Weights of a small GPT-style language model, trained from scratch on English Wikipedia: 2876 steps.
Each number is 500 + 50 x the weight over its row's rms, rounded and kept within 0 to 999. Layers, rows and columns count from 0. Numbers have three digits each. The size before them is the row's rms in percent of the matrix's.

# k: layer 11 attention key, 640x640, rms 0.0338, rows 67-109, columns 160-319
# q: layer 11 attention query, 640x640, rms 0.0334, rows 68-109, columns 160-319
k67 086:536461586464473505469513534535464450471536503517552458471515563513512525565476443475493520578511472484545497391413457436500582495493534541513462451483426520439495464525523505592432506488439496457479547472581512497472484404604475549544490512539521558479440520610467530485438481499465460468546584563578595505526579611514478465540465547466502520460548519479459555490505479514335464398582600468359507456458491551490575463513546412523541454529401486571467513545447518436547481551482479
q68 075:553440479492429549466509644461531531568497451464455508516554484558417447580466571567424530513601487578570582475479446453518418604518543514561540504528587575576516536550464587509485510597473545500534485471497458464451488474541488561544431472498467626481519484405537552442532549529499540450400495454498511447497548476514460524517423541590452491440592460524494590602521468566512450453469553597475480442513515602501549506478552423504515470479438515479502479569479486421465529479541482
k68 099:442568567508500359495445490505481551404536559586446547528471477486593472532479477457457485429504495552486488584529532520503562426584555541557470475539485511528556487475508551497545557475539525553514534570505567552481477513457523481535567594572502480469576544546492559462540403486561517401444495620533525431525453494534452540441584587437524414558445452560433501410603547528551462524507449552523456520414574506518551485408493538504489461511508484548446584468448638549571453452534591
q69 091:416502443515519495590471530526537583548447478557532566541449466454405543503508589458529507618549501459489524554553389568425548490594480532469543532513547449461536423449493457462568627533465420512464549586408457515559524527458481504514489506415594507450538580518454512532513506484522529569475650462568491544446532506490463552568454567513476451503522483420499514457542375520498543551536485489539500583510545450528466481470484476531472580558541503536474528417519557468431521549457438
k69 090:434503514487479547506481544492529533437597515514497578490472532470554515417401558493487405440473507471592467453387524562589509527541503524502451516504588417489596561520458634461583553517483509540455436548502506549540555468543503512436470458570553540366513538512623570530442513490440517503391575538490431589481533484439524436458513505609499601510586527451529471557566578471485432523582516538555513472542449498566560464497492540554530458551520514390472530540484464463529445508467511
q70 096:465392444458589420432494435486500483517524449525507629510422521497426497350447480384404470538507423487513534473387544532544509554522543538552446467463490451439471500465423525598476462537546443445479518463553495504523587537537488523557489529501539556584490544495515443423494471513546479458513404476467510519543434581430509477569554499549440479403497517451528534519454428468438518509537536420450558563528500488564607586508585508477535522553543497543530518509418590512477456585476499
k70 095:497560410407420430553536513561518546563578531428462506465556525518488520606505522549490495426467487455496538481516511549450530556564551449495536447436534424412544467532595536439488439545588430522544545502593506570525456523451459475587538489512521550502458526422389469504479565433400544496436464501521506521556468507460543471384381470509528556458518446538552576545494515448476447552478596480487490495450609545495498513475508470392554559430465463564559394472422585544604464480408474
q71 100:508557554551510429474504397642569465493420575503503547548537539471469605493457539503465451521492505508476465456505481544569566489553555466564500551509476556467494529514512466453436507553510529445375478502412455479487416465501516585537415515609517547472515552482464514469479527579486470552446646416533508444469502544450415481521404573541460574496536461519513417561500491484471492533533519537498523471519542488526462423452549468404527377589550430534514505474550469587498452476593494
k71 093:583386468444480497453520489534441430540504552509465547511487506522493463561395521369508548553560501544412529434459486429519504482390633515475471454593562468520489579424472566406481421456478509450465514588542526445564482529556524523530530528510541442565517421553485496509530543527471518365482429473487491487582480458499461546387486457545542604456505421519537522527548553429411550556386534437554460489420437435449487461634470558498611467460563455529525590521459505502525576501490548
q72 082:468463512494460544554490465475451501474548518507447558463493541463459505428459504413507451559463443521489436435582520481453459474506497488450442513520575565476500510440448531453536451550541484567415476473487517416452534403557547605494437487502560559575440549420488586529511391463452630494411539414506423464462507529461421390489527505544464504463431597464517518407438501564539488414413489414433573492577534512496503452483429548485399508559562498540491542443541617518469472599551508
k72 073:463495543492475561444490509434577468539503405484541475511495473466468488462420456490462534471508532549517487553474514516546473531502517524462478507503454601546530440437467454472535544453439531421469426591548453494467572484532581515476535568593527533458534499494539490468509566479503509578496427511493461517466551493488613533614591544420488611488481537545482488530530481435449498527547517442434499456475428507480465512429470529529505499554423496443497435494520449518507556490603485
q73 089:534579392549455442503500411565515556484572460517490464481591551552496536495403484504517451583517433508508458517607527438487440445498400485456449467477463495524436593527499497449602445434597597508510480555427578479535425448405442584494425480464438477508488381553503465516493525457526560420455447413472437478492414409430455507486465551465499499428514416472503446539459399490499546384387483537469460552537439531494478535472456494457456435451472439509487445452468544553440467520573520
k73 087:532501413599422490501527481521503557511515503568562563577513461508548476538468599588457457555435457535541427571475541513543447450458436478476481607528520506558526496532493544503531457515485502490303493542436501528518456502510446555397538542457552443529488466494461440459471519537513449426544517496493487508509513488491411460539530510515547507554451553476538485471477548529580493578496528475570562464503593451472432514464497442526515500598491576442506494519459515520473516521501561
q74 105:514472552530499537507535532461410450510561504517506548551458468459491520465460457517418434369539532520474479465522520514567437523536634447622501515471543629521553488567484495577394530543427455438520455449534516481448529537446484495518535543471457535485498513467490507397540558569551492503468466602457597541552547514501546547438515440587565577519526607465491522486539542431489519507614438450519526432561563547381583438535497492516493534542588545490513409550516490511546495447517473
k74 093:553477491456476565528605564514480516522520453558480462566542480498531493510556525475532512573451456472460461489493511513476538481458552467416579449437509448532497567488470481511508472572511423510507478508481434521470472606496516494539469530509492439576417411451519437447490571460548453452463453515423484542539492447591546428401482452482475533485525505498513438606473468457454594516416421445535524440485415513519554528533521441571536538448490583423498464491719436497360540436539565
q75 092:477432577440433461377496413502448536495536405518530603404493535466520596470500467471526515487509521527454502518481461526557486472504498465496457550504527473546544519557515490555422409373560447527503568567524508427515568520482435472502438489432503490575534455502465471526495491529568467541572498555486501484539443503497524453493551428422499619512468556485547489547585517460508460405457434530478435485507436431513487495582404466416400451483543533429486469490536585474526440581488522
k75 100:544416501522525538487469608484512561556442526504484442440467541407416499433508544475475458589498490461514413465434445521453429443459508488461474478459473540410462532434488553476576510526512362453484527469488508446505468524547439465552471510474478518486436521545506452415523540460411502476593454507404477505492561457542581455504442401506483521491517558461534477520450432497478538476419508527576519499505475501479597486552430480496488583498487475424484461496700417455397374527525440
q76 099:462417423496603604517505619532500515558464515516521460564562422503509479520516471490438466521493465488571474514531503571453568499533447455491523427511528511578463489494562613469619569607438564495606562529476563506556424530468532438423513520572544531465405525492418451466559454537462522603443555446450552427476506536468458518535491522554579487462547455496469552456405402550572514560466588490472519543595534480466426473504525510479550582506433435478500536451494438439434530478456464
k76 088:405490493537510485506464461481418496481502483514472555487448478533532503518516377513530513549486450606493482583498561513497595437494507591547501448514539593515448516549496546485545445484514485548543444530458522535457530526414492401506546483522529507522468482544456499535527465538502524474519523458483558520557449592559471471519492530489471473461498504543484450403498565533471555508579565409584522509460567499558530598396565408536543528444488566562425569433329570491643444485590539
q77 100:527464567513506449526445479499535510477434464569525549522474546523611442516521453440477525518535514508517537542513565520522529519591488484463503475475503554497541431487526554437526479447454452414506406562471512486427433454516606549360494488484501599495561529463525431524676418515513548406499449568412535540485550524484495516497522516413501420642476445538435447476517481430488582404580543453482456468594529510449426567486439448518527418597554478653482524430545549537479498559544440
k77 103:575518472383501555543524487530575508537549500513469541481453544548591578505546496535473480390406602442554568451449507574555540555540533475453572527503465465543471502511525557499393542543459473487618552466436498519600541521588495436570573481576467464459435519395433555522498479451392487463492421458480524491475569473463591539534517531581449531415549558421529475477508468446442497446469536405535519387451459489490502460487473609430514517451558529507516474544586422474457579533430445
q78 095:476510490551525584433388500555537480514546547458494492516526451448503432516609538442448470444526442537567370558544561479535482525443495475449398500414432503543525418543513463530441481512506453560527528463570563550549520564472473553525542490528556544456471461522561546514544468522500553464535498502414557480441405551498457409488537457550621521472548495469474504449496525532589520534473431568543433485468511483500527523505533390560482468500527581445524484522511467498528545587427570
k78 099:504426402503503409560438544514554486542565486462491477444547483519526544617429518532369636473577499472539447462494609513528401507526532470493500489500515501499538546446491555485497546476528428530538447463474490490525509593426504553503552497474563491439535469448562410489508596480457469509445499468494511482522524544595634491534606461484510504627499524521503596444604459438550420520437432500556505474501590441487504474431510548491464521496407533579555527457542442539485473497571478
q79 098:532459479488365476526460391453513491504528465480422538464429492461547493475448429437581563474578496560441426508520514568481410573516505440504385496527508502490537462625533464523520419450578518416507492387531454480470481456441542487455446547460466460500491547597498506470496538463519459461403423506505504384433522539427534458534494450467477579548467520495538581529583490541480478458492363421446459566412561446519513454459527445537516508500441455452527477437374431422548490484469572
k79 097:500459517514473448503529464588511569561498518444454522464511568530495425524485483491597432546559483443495499475479550470552471431413562462582554418442478505461419457535369523458505580498579514561446536566522410482495445451594551455423495391448463507478508582485473492522472602589568538374467526563534553528528468447500532494518481383508528508497561522527558458586413550463506545559449450490496454407518517495512479563523559420558483513513496524496558440510542465526469414553569397
q80 095:453545432454546457528518439587501459428554520451452478518513383533528529496530491589557585457517604426516457580451521475464488397432481495475528400453490526393496503436550460574424477590455433471571470516504431515515508406493547539571428441517434555418612442539495558562537383424500509548517450559450560488470511580606493567505581514444490421471491597485406504518487514418502515570527486577510530537456486469457475473455421509501524544609441449603464511437589633537519457564520552
k80 093:442437470560546526559547421474452492468423497526526475496512514573541560456514513557582420471467471424553516446476534513491578425520468439536507530446487465539578565483454490522511531323470452508497475432510455554488579522590610468479590563528493563495391570490597507476577545546509472536506454545551528398528459497516421509505449393502465479453490585417461523468489498512443429508465613507427449502541531508462484515469477487485490388484458404537544518560490431581532530447515487
q81 099:493426504537488520569426491537417478486525554553557533481512549554360374486477561562528571392470524434474497519430587528589475552498519450535596466461472514512518500497504534608506483541461447566528461491643523497452524591510517544555530544483503424498405493499499610446496423562473521506598437488521474485508452430480491553524547450601460520503483535454520485575544588487500490539445610479542537533463557501520549528532495465471543411523479541446451488486526507521446413506444525
k81 100:488474558507525447516425474571478498572472503439470486500481469510453448466468405415470431502487470526538478485583529462467518477547426531488478526482410503476492485462496554520516535543531502491534572572480521477445512443442483499449450502543541437537468502451416514570409554496388456478411462473524455506504521482471465540458599571502542609512475483451428513526491586501464522545509556543548464481531519555514499502490503474561534533345339479455477543530510450444484534507527457
q82 095:498448407544478630482487472535477548599522482468471460566380585510457549569603606473474530473423520559478465475541508574544492542518493459592554474540442448524563487527495477474538600504563568472482480515422502476486514492559532577568488487471482606498421546463595586484495567479454458482539483553517571530542444423491503485531486536651525532448525449516480526532467557517450407519551541470454514458547553574451479459447445415489558459482559513530400483429471441548496495532500470
k82 094:428496510553479573507544553490627421618593608441504499561499476507625499514545472493383505509441445567521402557493484500416476509584542488505531534581639419536601491466415473464534464493529505454545514430490440515545555623408479506450449542596453439472485568491501528509448481516460481548503460542417504519507498469643420458523530547512447469506485514533465379443509515557533526586464528549557585469453527480545452518495473464557508533485462500562532450477436512503510437582581496
q83 100:522482436506487583501457499510463494400473465538412443578541441451466479525452530516463537500530504456571462476524456527499472542447566450518484461493439502493426472515497487421526434444448473450547523495523502498619543453624520527528491548581502447508553476445486490475479436492490571481395493552463581502344547434567471541462515543492490389483446469520479569575502428517451562532588566585378505441562404532514464457464534549460559498568595400502583469513499484461482584495505558
k83 098:525477614519594438525500640538398445483452517431472531500505418508555506562523489492480480505489478505537501526497507491585505535396497491420488582515553580535450522521445592505455472599527489419541448521548558429612552460564495495461464452504471487510526472496509566503571480446506487540554518526429511424481533521488519499507477491457483516589529505515527513489564573438475564405481560477531437533503470479509490507442532439522436478499507526603414504535442574511454475590414548
q84 098:451415458465494556551455513483427476540495487478578513428510488477490419569368425514602520494481505507599502583589451469541609543542484515500449483587484471539524495434497512498503449425526411597460506567519536522571460524533533494574578465459522562552561595560502523428524567457473527547474517464464483524431494513531473537469507446528504595413556538417487472517623482540475494426462450540522476476509431520456525486479396418479524521477471459677479508551538555508495480496544592
k84 098:522449545455511431517443527561537490599452526488523534511511532454650478513479439519465520497475448435453409533429477592494493555495411523415594545489480447530463527460432503569487547504443424437479467426508515513437476543533499506500455439530554540543479528578428593475650522463509462505500478603418436480419513382500579431495473540487456494466516514518575492465435505525559571501547485427534461504424405509546474533535470473556452478456558459598458531469557534550529511534449578
q85 098:498533545479406435450583426404482484386602458432469597498520469463455546533509542422544567483451518591421440473475469518484513454509513406427426552426503406531569528511468465566405533518526377517467454529528578473522520473540487484456446429421564472464580534408579470494483483421548481571514555508396458527492440600458469500485489526400481437377548491478529482506572514430502457438488539411560432528522518419506457551497442402416362523521519485510440482442579460453487453555469609
k85 098:524467491515508530511508481586424523493621522523466466475493493500468451484419525552435553528507444471597507445493471531477430520557470459493489528533417432491550505514508564424562513451505529487534598588575476461538429523554446486429477552510505444635438502477538461578488508480528471494513579504582573529446490582490476478575493516548450512495624551520577484532424462516539483435451550533522459452587459492485479488484431565369604498501539456526473595462550487440495461513517450
q86 096:445489509486504521430508486487446464542524517543460466434426420537535462499537480473520494461567474525486543432431599495476530532515520515458485468531485527539475508572586519427497427491420448569438490505522558432518498432524381468580541591565510384560478521532555543526405458525576575590530523515519463505496527454517567599395571487540543401558455481604440498481497493474457405493500400486477474440498424464423474492509463509437428590491474474519548484477459529543527428487505481
k86 099:516402567555537459530487461548417406556534518643425490463550512503481513486418484604586572547499475466527518431414492505467432485488528468403603572513545573556526545576478522616470573497447479509521412480526507507496470524522443449513404465504503500518465464492548541504431374493498505489544506445599513551503421493482439610479511531512490571444542477538454536452559469492579511473550435433531487554553470451516515448545511631568495481493508498471428475508503484507442494590407380
q87 094:464418445525532477554572444518494456481389497544497446538509482439516486528473405477547483397497583612443465529522534558486561502569498383458475518473477515547536498529549556575475514542509421613472550469481461545547390441463536494584449546543498501453441467472566442546431524484448481464612541539542476495475493549569539480430439617506447510544541558493462467510441442526514456463533529487468486487502471522452482501497557487462486549485482470497595535432519481544403515605502465
k87 095:489484456407580402481448553566506541495492536436420498513543506462490562517474518528574467513541558506586564542528460493442550413523488474430506542510471493549498495527547523464474556572467465392603539452454572473541501436531483534503469576429470529545496437502578568488444588486579515520529512509438589456456383429594550451449432554543537461480536514542556498505576511486477565449551383473469384471612542359524493519512512459482507500463518508415424469464553483498531498632491474
q88 100:556499510512476507535511487481557499472532549638550411418543526430466467404463500499406536537535421529501497459468495488576436491445584482586513468407481540547493433488556478516547501548480463485605515518491507478471398525562493475436577430469510512397495518452450530510490487584472531561477536554468439490480557426534401467437486431488486531458506436513466466518482523522572506501602516548507428476546529420443475505526522522559558547486544497527499485544558480444517491414518541
k88 097:485503605458455484603451581496539545491493468623477484461502465565523487370480443546474447650554454458490457463507520471485543515456472487491520534577483510537479520525514469527484530518447492467467569578518571535466559470418531465493514600484464532417512445521436410470579505500536482500533539439502476509446467470473471531539519476550517431495418521598471492479527486533467461495443619461476625459507555458600503562478552514491517516490576567462480555583428458421531611561481483
q89 099:466504503535461529494524460460626503420511484524527472477481581385410501505552566491545512590431580563471491544484381508541530445488477534550483517595392458527566483448535481601428478514522520524436535552555598482487485455535454437576466553465383469530515528510474517474472524427468447491448465494468476592556505517419553537566461452502412454547470449444553598519512528369407535518543516476509468511434479571579452519519502512453424492405421525440468509460556479458506483509474473
k89 095:491518560399484396374524520573438448575540518469447493517560573493449532447495568583550503577537546406471506449553526474521500505381583514487465456566469466446547538450517458483458396431531394426516549529512454504477399472521515549456454493471542390465498479433502571564499509464500460619562449465494496469487567460439557539437528496517387470468499491492535537502518399462527582432424482553530481492560522498422417522561479560477459531515440496429451462549512507461441466531503525
q90 092:508451485426481473509447593431441472533545492452566539513520565562616557464473485599420580500452451541521440451579479459478520525481524463464393479498466490597444623472459493530517531564529413503440449473425439541455566506519474537451501442467489441507437498415487406510471458628512515433499494557490498500458488458493466509441540456356519529515522426528474457431477511575530542492602496461478503472497543474515459555499446414399525504426449540594498488594552611482457449388527447
k90 093:551521554531539541558493395469552402385496477529582509532475523365518482491484480500558435465511459550460490573572439488447493537498449484544461469440466578458430531431548532577519459585493483515486447598449582529549477478599451511501563499454533486485421458446548461459572520527459501453506460478521551471545496555543511570491507517436461393385502487459532504547576451474667542470575465452571584421487443471451410546462437467507518526548433531581461462419403506561579465502383439
q91 092:476578482494499449455460465468500508535491477508494509514482405547545559499431469468454536553427451446517484600528530496515364451435481422546462472505477562471415397468469464587460530490536454518502542558434553538464576423570547467434511503476502446404586552483565511518441520529582500504499511605454518483468502578483511533402529553508438511416542491521457480534497516471475556517471498526492502549435480452486497615437524578462502491489416530520516582477458539537461563527493455
k91 090:524586473457431558510586558496503535439505518549545544542474600523450574423488406544584431519557627544537549545499497488531593480503551543448474492557553446531525517486473550524553577397560468475596585463514491498531503501549626462640482466527467557516548489538555433555472500403543435579526433552432489494473494537419598418499616457486433429519426524555459560543525572445488510509516497542493539506460525500454501454460497463470544511541508464466494411489601491511549509415566462
q92 101:468396487409456496525501508458506549557424496473471608598472421427504583446479377456391525485457501489463533437578460488444487535504477547519495470437490523470443417459577531523468485453425428339410556545594469512551494483551513472559517453504550526477415472520577483499497465495464523400434499528511512429518498521581542514557478482401554421508527534467417519484474482525475533533533531488490460479633556444544522585561465564475459561551438428583479517427452474536465588456456465
k92 099:493669468526520555557454475532580483484578561505513467472521537480553584478571492609459500477476439469478455447496489484542555426524449535449467543451464511517547435565475554488522522558504480554468478464470578485607360529498489525529455491505492499505546465499495537471464568542606552527502540406516486508569564490536505538480438483496490654390500552521471457583529501425383490572512486486461461519434523465523535511425527520490550433498486423630516497535516370481477466553503526
q93 098:527470502499421495421483506424549494457545409550506514498527461427537547502484493417416544526572515481407404459529490480500528532496442517427479554500443542525493546432520510493476515530514542489419493468561462498575586526525460550478495494479555562467446441481413492477469535508526482503551554431483587461441599499553495408490504396526475452552554460442567577436472569518555513530512478623442527454416545569430506485559489541527538454483480574534489466501537442558485502555494517
k93 095:514518511543553447602546460501500537516447409558590402506531502475548472488575501419524413494475548482545499500420488505523510534518604513443518505549439504506485479555463536492439456504492466554543477529517474531437492515457490473454589482426571546441535495514517477518459392497418515467469490535476506538491534523432507443574524459430503495581524471465482506566539542635514560520597475576495446496484619427540451474509440371496500515535520484556494489517564433499456555472534522
q94 098:508471443432498409511437522514467484525517546556476488558531561523567579506502467500377489538558573530502512527425479493544486484494515495505368440494565540475441529425519490455512488473468559497602492412537519458564496484528582427503437557545498543440606512541489529530534598466469542483581527552523525430493508392484419524465511491553483608501505479449431603533532523563515535530543535471510531446622529429443471551525580538624532495474458424398517560539595556474387559489475450
k94 097:444541452462531472599524453572447527559506464492544478595419585468543538485464562458457421506579414491506505591503519496603522400497601458513509474550477457454599581447537476505476510487429494507496541443483439436500448461521459499513527575541519496479534459487557456563574505499439570459495574584555463532500496523488345472527477470469512462472431471511411459378608587537452401531532509496527525485393504488573425507490515541479540482408521577450504541459420536510529455535470474
q95 096:409470577522498566525434511422599484477551571512565529446480510471524523537530501567482552482578530549568556543459397507500461506457462483459547473531489454473500459560503431482589561436512541460436396444491468548506523426615449596459512505455495479476536482554445547526482564566498478443477495451570452493501556579601397491481358543476477524517441605502543463559506456533526621448483473429451561449500515522512516528473506551508477505378535534492480540494499507486449450435567521
k95 095:469388492564511596512476514541484436426526557463608573514523615488459485420588523513566453489504540552496466604539450541369496521457487478572562518431534582495545505539424564498467526430569550562455487453465564518527465430495558475515517514554493467544525541464458529553524521464549409568536579388512578556460510506524467511524555553490482462480509511567482541566410500463419462568499406500463503498527486525503552424509499472475455490521472460477536427513509530496561427530498518
q96 101:568538485561413577539442563449472557522510570482540493472462580425515494519520446434442496525471453535557472487448507471436474528555495512470493497478462366511526482474379523502430528526548436469423514459565531594535458556509500516484585523488454590462515552620507520489570446468523544578481483498563615606515630461572505473435471595504551502504623521610526437439529491466489541485669500424498497529486427485468543458496447419606473471554493530577463527460554522612519416446499524
k96 097:527553454517444544448455535556558554580430428439460444512447572473430455546484407591527510473495448484435615482486460552510445527564571550536418485564591653492521523442460529513468537512597525525499500483538553505508530583498466496520537540600450580507473459516493528584539534536484545482529653429484525470522516474448512554494490604489443502607563468574481541443464466553493566637519484492514643462481523498522395554480550540541568488554504434520543594473542552531525457541481507
q97 102:493552450427452444515595500551541495550491560562487487586507480477489526569510596524475571492582495530460562462462550596498551534458522453491566335536468446499541485509507462538645455525503528435537509489457455468453528543485441509480511448567547517504440451487463626480473574550483565465359500557555523522514625479536589517509527580437521479586470474572533496601534510508488457566606568475485542468426489460474407456557474430487513529462454532465528546484507432536499486511521472
k97 098:503466578549532581473476488436456458520419418443531630430529457463612575506520419505528450470483501465532546471480548493527509551508478520489434582595380508504476512502559455582467507531443549535491543489452530545562460565544593471463499535528477469439495523556560488470509446551534455491544514392538549529510375540550452488554498626404438507537585515511517508438486456449516524480488522438444507452468539439571457607465528429416561418468386486504544502468395550478579460535410380
q98 101:515482548466571442471474530457541469498443498364523465487529464467427501497569446529531495583486534555457582589427367438417529468506489498497501413500456481510490602542552517506472478507524458533534482463460446444489538520545523496520453500489410499554462504481510493520508469597452502509487608492430573441537442555566507415535599396439427489466462526547486453574518604518506423536544550475559488485617523464479515572490460603515591387499539482398490467487513383489477446471528617
k98 099:451493561403472530561622492537489471452414441413471487521542414484430499470498463494484425463429484589439477487547556517462449537476532451496427534529453500504422494556472465505553452501428527539437477495450577567478576534556591577490498436474509552570453461507504508479524584509441527393582561477561489508513472441554409417536580495512496549540366498467438467495454485401528600530510507554557438528557472566615432509478482518465533500512595463346419492392431522601518573545515430
q99 095:427566554446538613479446443559532461451473521507550561451591431458380450512432540566555539592441528530555462481473482489472512525548470525513445488524549545504528407560456500484471459492494557507498422638542546505501534535537463454560437511462524481499531606506450560512551560531488500480461552450481511553597504538528529540434478472472583584460469550483581537530460471534552502507440533492521539459490566409507569508539474515455486533473499445521539458527397495471515453580535515
k99 095:512526486498536440449540529510568542421437397482479451469482345459509453521476483537537506552517368511466535535502438467476584527519403484525539520502504463507420449467490485591559501546621570557473562471442464571453485475520525524535597467408411546540507587549559568589502528466531555504522567447429452537435533482474479538470471428464527508451466509384503553510501511541564493500499516581414494546375502453472528506452389386463480519545518435490479499584553522439445519508576599
q100 097:496533534554385455431521472521481490472561468483498495454510435564438584626493495544525579465583452492548518428527488555503509519508476504589498455529490499513494507644562491554440457442524474511536498495510534504478441532467460547439547483523514552453534482548460431480522470492505548483473531498433371492633533495482492519553458473427465403410496575438491470491458547497528511505519411545563536518443528553470514447444499442448456524449481424480514481499467502601541483561487491
k100 095:527571529580472526448574562510500503499461488566446531572518465427511544498492402486499512521569436402483469525470536494457417460434521396414511476515507578567542454560485422465558445487529567453506510590554472476559600546558620499448541494498572547521557566495562508484579520559541402612496535446349451488418550486519346460583522578500493529516560515533484506467486525495463418498429406446468515527546411457538484521539518517400531517483524531540493539559526488450611585500533617
q101 097:436528557467435483449519385649473569457498464569589554494538491469480503472447420584430516532491494505524538490533574506515519450494475428480496536589560452586461546450476515538535485463483581495435538573487535441547430571587395520482516491569496547502486512408543627341482410524547489419438515563445559552537510508473482454556569428436512584473537548535474555473529564498598586461502559509484502525501487576544473499411432543409578486518645509428502495456553491516543513555531496
k101 096:577459558580552499475472400551495530518567535516548568446433592440565515527524575465522503497530489463441432476487442469535528559522501452484523555547514374478414523480435557526532449525534477528534549506527509511491400495454513506480503524478475454549511502618416461566481554489498523483499494494554550517481405447447552465479521548383527531436506442378453487491549469465551523513468536587560415583525418466510522526485438465524456570437501496590431493592519443570479481515543466
q102 097:441492569511429450461485528492439562495471567511595555533502541454508486456472468517472622504504452567576436530640535525519501612439566542446389591444483451565576497503495406517580399593504510450440537543507456515431412465468451495592529474542490497601411544579441531472556446555499459421536484450570543506470552512535559448511479402513454405539473545505495529537514487520572515529558528407460567522420391476566460486409512495416469501467460479487519486561482515448498416431537442
k102 096:605562397487597489514472419391483525471450452525498563461447519481564578529517532485496598527523571511488473517588593431501534474531487501447442544514438545497470498504471492425501523512518446521514448435503575496477472472545556394526561563592564549462495523452521564483497539521482563526440572553469534491435454556474489529379465522501639525442592466592463516386537443549422522466624440533526440483495522547413511487486492500510504406530467502540494429422559594568528444515525590
q103 094:544534489495426549530614528640440500498585615567422494451477604451581509543483494470478565468475469576437554498450483553551423495464413513435512468442483457426481482488413538549531458537528533514494474533525457442487597495511536421437468532456532585508535477457512539432483492421475445501423595522425556561535590480521528519474512520384547544554421570561508485542535519559479529471495579496467493563503504538551489536518372444487512404534569498523402488511508487516521513476456507
k103 091:490434471545482510576468545524478529483512499413568531463469544553552454543467449541500547538501493539591460514495467456418503596494491637584503467610532448477466468463520578524512427496428571546419560593587541478555622579457566561477532611559464509504453583590436513529458545424495440441510575468506448524553451546492453447546471446522407600519443558566498515459542482347473623512477471473476458483410463443550479479392473502606494538435544516486546537454492516454619520584561475
q104 092:521508488540469480487443495512484478508560462421547571585577489543418437544433570465445521528565443479477617526436395517572511508541576516525503474503455533592486468464501521507621445605493470570519531523582571500495563480517577501456534420589508481528592553556418478496528481448469506538571487449568533552503447508575651533537400494453530475492507480434420637527467387414510441398534514526452535448401511505510577458611515489531485480518480528536535465517424553529498464554455563
k104 092:460508504540498582523567498562446554571478499534459514443429462491516547423438524460484585537481492469620538494494494489511531450542474560463474572507451504510485450509526441575493446486605553455503504483421528432537476519456463477459538579515508478591506664452419460517554557482513433469443529495587570524438480504506578586489454507486501502434473616573530436485487475550505506497448440522530542490467499507512552581588526488468531512494434453605502479537484578509513532470469524
q105 101:510507497540525443484551597586525499444486539497436577486430537549552422516475498518505469436565437582441487490541495453508542540554526469485634530532499508439568446465510508459414493474501403513518540396522577475444479540605541481470433502584447490528505640584463475510530518475429498544490563481476653519514537470521554552543478490567482527479552504536527581512536497521478463553513516503442475388445485549571552554561514485389499516481452534438398443554457480545430515553450635
k105 098:470473498511457452501501568511491500522440416524424528452461510506520495471509492498556539417466604534502479528463571506472480516437529483582474533495431469514502510478500495516567570517532477446456582451459424449471491435475405516530479479542599490573527544511438594488534518480492444626472535508557442499515390491619453472452553503515527563454373450479491466514599534427541454525452399552578491478494435480435500485524485481478504431572432488496544550578459507473430486435463551
q106 096:426480532465433476492537500439482522467529548530375598546478471542542522531560512564511547524418498556532505557526641546589438464478484550522488523412571427528597411518541534493516446582391484519526470508478466563582547509534555592540498534601474530437532443431500404492553567483538452556549467522450531421526461461524538532565410471472603500471485491430456485524546471480476553506530482589456511424453541526512530536482564441465510470569491507448573581524509517492461517528476501
k106 094:584508545539607520512474388502509422494479501458451616507390466553590592483502539485477567363519545370406501504513469539503531511522571599505503480465513497532531488548530556507517499588448482517521497429473539552558503454449503402460499444531495640525528472546458475476536398471482535529431514450512544490495483603478541422451484435536494594488595518486442536488598562429398471445469531456513575477519472600440413464491463506557546455525451456499485435459459381431595506517508422
q107 100:453430562511542528535568518614574556465477542518565547500504469463492492554437423466487482492453512477430533460491450524467472457527506544498536547423504452540555491397578511497554531498520497523438537496502514484495568461431500433550531610519557534471641453454459430524524481425458497498546426555440449606561392534536486570491454568539467528545420424529442460598437490496437458461497478502513479496471476512474479494499521591497435437539454526513462487559479513547481576568500551
k107 099:514464522479433441460522478561475559507576602511475553505574602517401516425436484575521513542506465502568542509493541401421546527447504519535453513494528477559512408521478501485573444484460511547544476466497476528509583513474514475433541533586468482494469560487470510491441564481543490518488489501398537584471482466540499491502522575475490472460562589375439486473490523467517413424453446465571459598542517517395457460550474473532518470448525541555494502522426500478506525553507425
q108 090:502485510496523451518528441524540554549512419439460584506572526450476497623491448480534487480517379448504491497422508541523504461472459448524401488540501531530390486530468517528448547515548497463444547510488472556491472491471445495547487452469520465438476481443443557567505558486538518486517528404468522467400523485543426481504491426503485529548564482551501449430461499522417530421543463493472489473638486500478498485504433513474573534534551508400422493507447530566509556464364531
k108 093:528485446508462472544534498471464483477582520590507522538633515529583587482490498470523560490472558563508510547513448475457447545579574539422598516496483511519479586553579512490574416472485513529432507578475492521474507535517461628420520542433506554523560571465534450519541434529407491429461609511526442389408498551487490474499489546466473481469499481485488554509578504466594529508470437471455548484507445403476444474443438479463548517441548529432514602450381521415566452523482570
q109 097:498549480526590490552476501577514496442598489518527455427454483597456611552513610548521499571560532507566524555525551559469516497506621502535437504393436564492511462519538513491536472578527609545505511503554543419502509619502495551490593448550502562461502451520492484536504502590533511474495486487567524518456478519462544425607504430418493506424511465498475549463672519573513479471436546515509456582460434516472544479453481511563533526493513531559472507386483593448446555554382465
k109 099:447525574511482440520558449441485458508450424494508464474587439570467576578502413508525530443495579465477527530380458476456404406495458515502460523451502478433510508547479465462421524561502539512588496562506469443552430463523578474489440517519441511491452480559583571527514451436422496524560495550457498485376505483459507454553431500523494533453399400499443430535537519530521502373566534483526465476516565417565528516520534439512446494547533501420482527483498409528415469553504521